config = dict(
    rope_base=73400.0,
    qk_norm=True,
    bias='none',
    tie_embeddings='early',
    init_std_down=0.00398,
    beta1=0.9,
    decay_fraction=0.764,
    doc_mask=True,
)
Each number is 128 + 24 x the weight over its row's rms, rounded and kept within 0 to 255. Layers, rows and columns count from 0. Numbers have three digits each. The size before them is the row's rms in percent of the matrix's.

# layer 5 MLP up, 512x128, rms 0.149, rows 450-492, columns 0-63
103:110133109142141108106120154117107124154094139115112139144176084106150112137179138135113112149111148105112098112123130114138130096107120120155104146093085103111140146124097140104112147108118128
102:130156128096065115148118121094091134161160162105186145130134145145171145120130163103152183145145127175169083096121116095107156121109118166124094149127137149155113141094145136136145118140115134
093:168168139121143139117114089114087115150086091147097100115134123117142127140159092140121122161143142145147135164151167133109109145105101094132157182136154089168173148104172145126145144150126126
101:102149103143114141083113125114148147137108160158119102097184108127136101101133164135104159155133127143117131134145140148117142084144133102121114113140154171143098163115101135111159129085135099
105:159118121124134097101120131143142151098114160158130126129164128122150111107134162148139144151124145125143127150123155119175130102097147140091100141173173126152133148140145115152112086066160101
098:135127132092120117124120097146148102107123096083168127095111124093117111111163119166120160144118129118152166108135151099148167153095121121109158156107160091153119148136107137119136086152121132
090:119113100165137151090102123127118140141134142146091149147154136142094109124117163138067160140154128180139151189156146132106170139123111117149138172121105093143119153111120116111157156133162127
098:152109115108162088122084113092139187158104107158158136108164117141131120130128111155131161144143131169127110168111153118108145105123117097103157102144162110129110168119111140124098086163100116
090:143105086124161125088130103126138131134112134182136098109138117138132089105159076142118116150144112117156126136116147128126106077117094162113138139149154136119114163113130134114134109108112138
096:131166081162106129120139158140111121113112086176116131108132139122145090137108113120129149153125120152146131115107139106115137158123130158107169136120140149073176142136128168136145141112152156
115:110128108084122105094097157104144128144132119144154109071137091118143130118148133119125133145144147148160134116078133128123137063117168139145133136108131113123152151088137160138118130123083118
086:182144123113135115102115143149156131145133143171147157156068078124104128091114143118118120152148133152165134161112159146098146164116104127131137160149147130143143127091124118100091123127126173
098:172123156113114134132150098154144124109086183129110154154157137102138099153148115093114136151181115120152127104138109137164162135107133112108117144126133126149109132161101130118145101116167182
088:105152127179154154118134119141122106115150110162108066141137152139159135141118140160145160143175109160185108155165135125128135117123123180154118163107101156164159155080136131155127148095166143
092:155192128094147149123094146194145071151131113141173141128130132146107099127124169106149115126146165154125163130112119107091145155150109132131153128119124122150157157096089114129095132127133136
101:111148114146122116155126137125117101144148116186115149136118137086118074109171126081123127141187133087142140109124125081142121133147128132153155171119083114118165148078153162159159113130154173
102:170126152142132096081117135155133138127148098106157157126106131115098100057164127133123152146172120124161156106113151117100156151131120134097134102137147086136146144156131151124127096105107188
098:143135137106091080139115141156160153124118108150139107157136132098115114134121110103127127150147112105128120118092119100132116137113093110137180094136110125121142142133105149105141139116112157
103:129138105126099117114117092140147128119125154155129089151117094169173128149082116114131107155115112168163134101134146135172115119160093132111094111100131125118148133126154119117090146131069117
090:154113096178069149144124110161126147096154149115136105127166104134137149119107133125138126161129139102085136164163152141148121166141147122115166139120118141104121155139135107105109135112130138
100:139148142129139130168116116121151105110143113145142151115152092140104094158153109137111185151140102138109153152139176141113122110090111127144101130135140110127120170082078128126154109175138100
104:087155160160137122140121111098110069130123116142090102082118083105144125106122112099111193142125144110155114109098113082153126137175140140119131130146084107095139127155144122137125122103168131
099:138113117155111131156114134082113120095157092105146131134145133100135113136166141127127154159137139178114135118093085167104137133134106113128119123121119173168092150136133147117174123097119109
107:111142146133139122131153124091086101169130129168113128137162127129130153112168151170110106162148118104119183136110107093132129102133201121141128119131101131145114169143155152134114119117127116
085:169120144102138115130121098102127172114141135158141118095169106106096108115123088154129120141120096120074124179145167094182097106127166161090136146126127154141112148125126150098158157145103127
101:121138109161131113112117134157158135114095106117168158135130096132117132149136132116070095133162133130122131098118120147105158092092113107118105111115102142130189188134138173134101107148131125
094:157117113155138142151132135160139116158082095139169148099134116090134120097120091138106133141146146142150115153119132113110171133115105122136148158150175136172136183093115138102141126142155179
120:123190105160156115127102155127094112143130174117111110111114097109132145141098144120089166149140172118096103155108141097121177108096117141103131150092085153131115152110134124168144106099104136
108:116117139112143069153094129100110136115142176172108124085153158119104117135162125117171082145133128133109145091138136137129130094122123114120139144112126099159160155122141126081159108131099103
096:088162079151147151136107135127139123113130167076125105094126135137124179117156146159118140169132083138142109115138126134142134143116120143141149125172081158131113126163120147131142137097126136
103:129159109076167104138166124165117126093128106110115101170171150066109156131150133133109110142163118114117125141089103140121147127142085112134113136152110156152106138073111141157144115132178183
089:105124114157140100113109132120120187119118145167143130120139096123095110151131128145127107121135103139109119175164131128166100124095147129108133166141092115122133169093163122086138125100098123
096:158151132127108130135145083130154140128141103122166121099098115129149138159114136079107124146136153135168094107136133107110166132164145131172157126145130116146131168120165152136110125110153156
097:097127156129089093110135088130088172093117126146095095143107130117089101115118191089115103138169115129100122103154085088166121108084145147149152098102117133157113122135132147104094109086131157
107:167120153106112082098106143090117142101117090133104105100156126118105085105159132097093160134137144149149147112135123094128166088117134084120137113148151132122165141102160125112143139139108124
084:147137120140177101111131109152156121128132105189144154125143149096133133138161064120143115165105139118100155161115145156151101138160139137135143163127104141075138140115075123139124160176148138
110:074154122144141132175110124128164128085092160146166125142129152129123131133087138144124139135136109147120169154160104133118121117140171129148136094122106113113128193153118140135116106108129158
096:132185101087100126121092116139154117114114156122151103092140134145116151110141149134090135146182088134187109122135119126110177141135124168106142129112150138140139125119180142134112094107147094
079:121131110144153127137087124150181145133135113128118171110112138141125115133126106144140128155151128137154112129133139131137088120108104119149098179148153150109125149104107179119133124167086105
110:161141118144132121074135147132132083129136154136160142101145118149122097108105155126146160140205135168149161120137126142171148102130117114125135113175154091152142142091211140148144111107114143
110:127140154129075122122149105191093103132129130168134114140144098144098142138123124154129140142101128127133161134096097133137123176104168098131124133100105122118136156116114172070129113137158133
107:108174140082103116117133137099114127125122153093098138145127079111165163118152157106130143133086102149122129123111182117155084156095136133130096160109110128144158148160153184129121108117107106
094:104182148071131140119078122125137118158111115134129110104103119099097142133120141139137144144088127128119123127137121113102154133118154149156144157113106142093142170140171125165130101094129171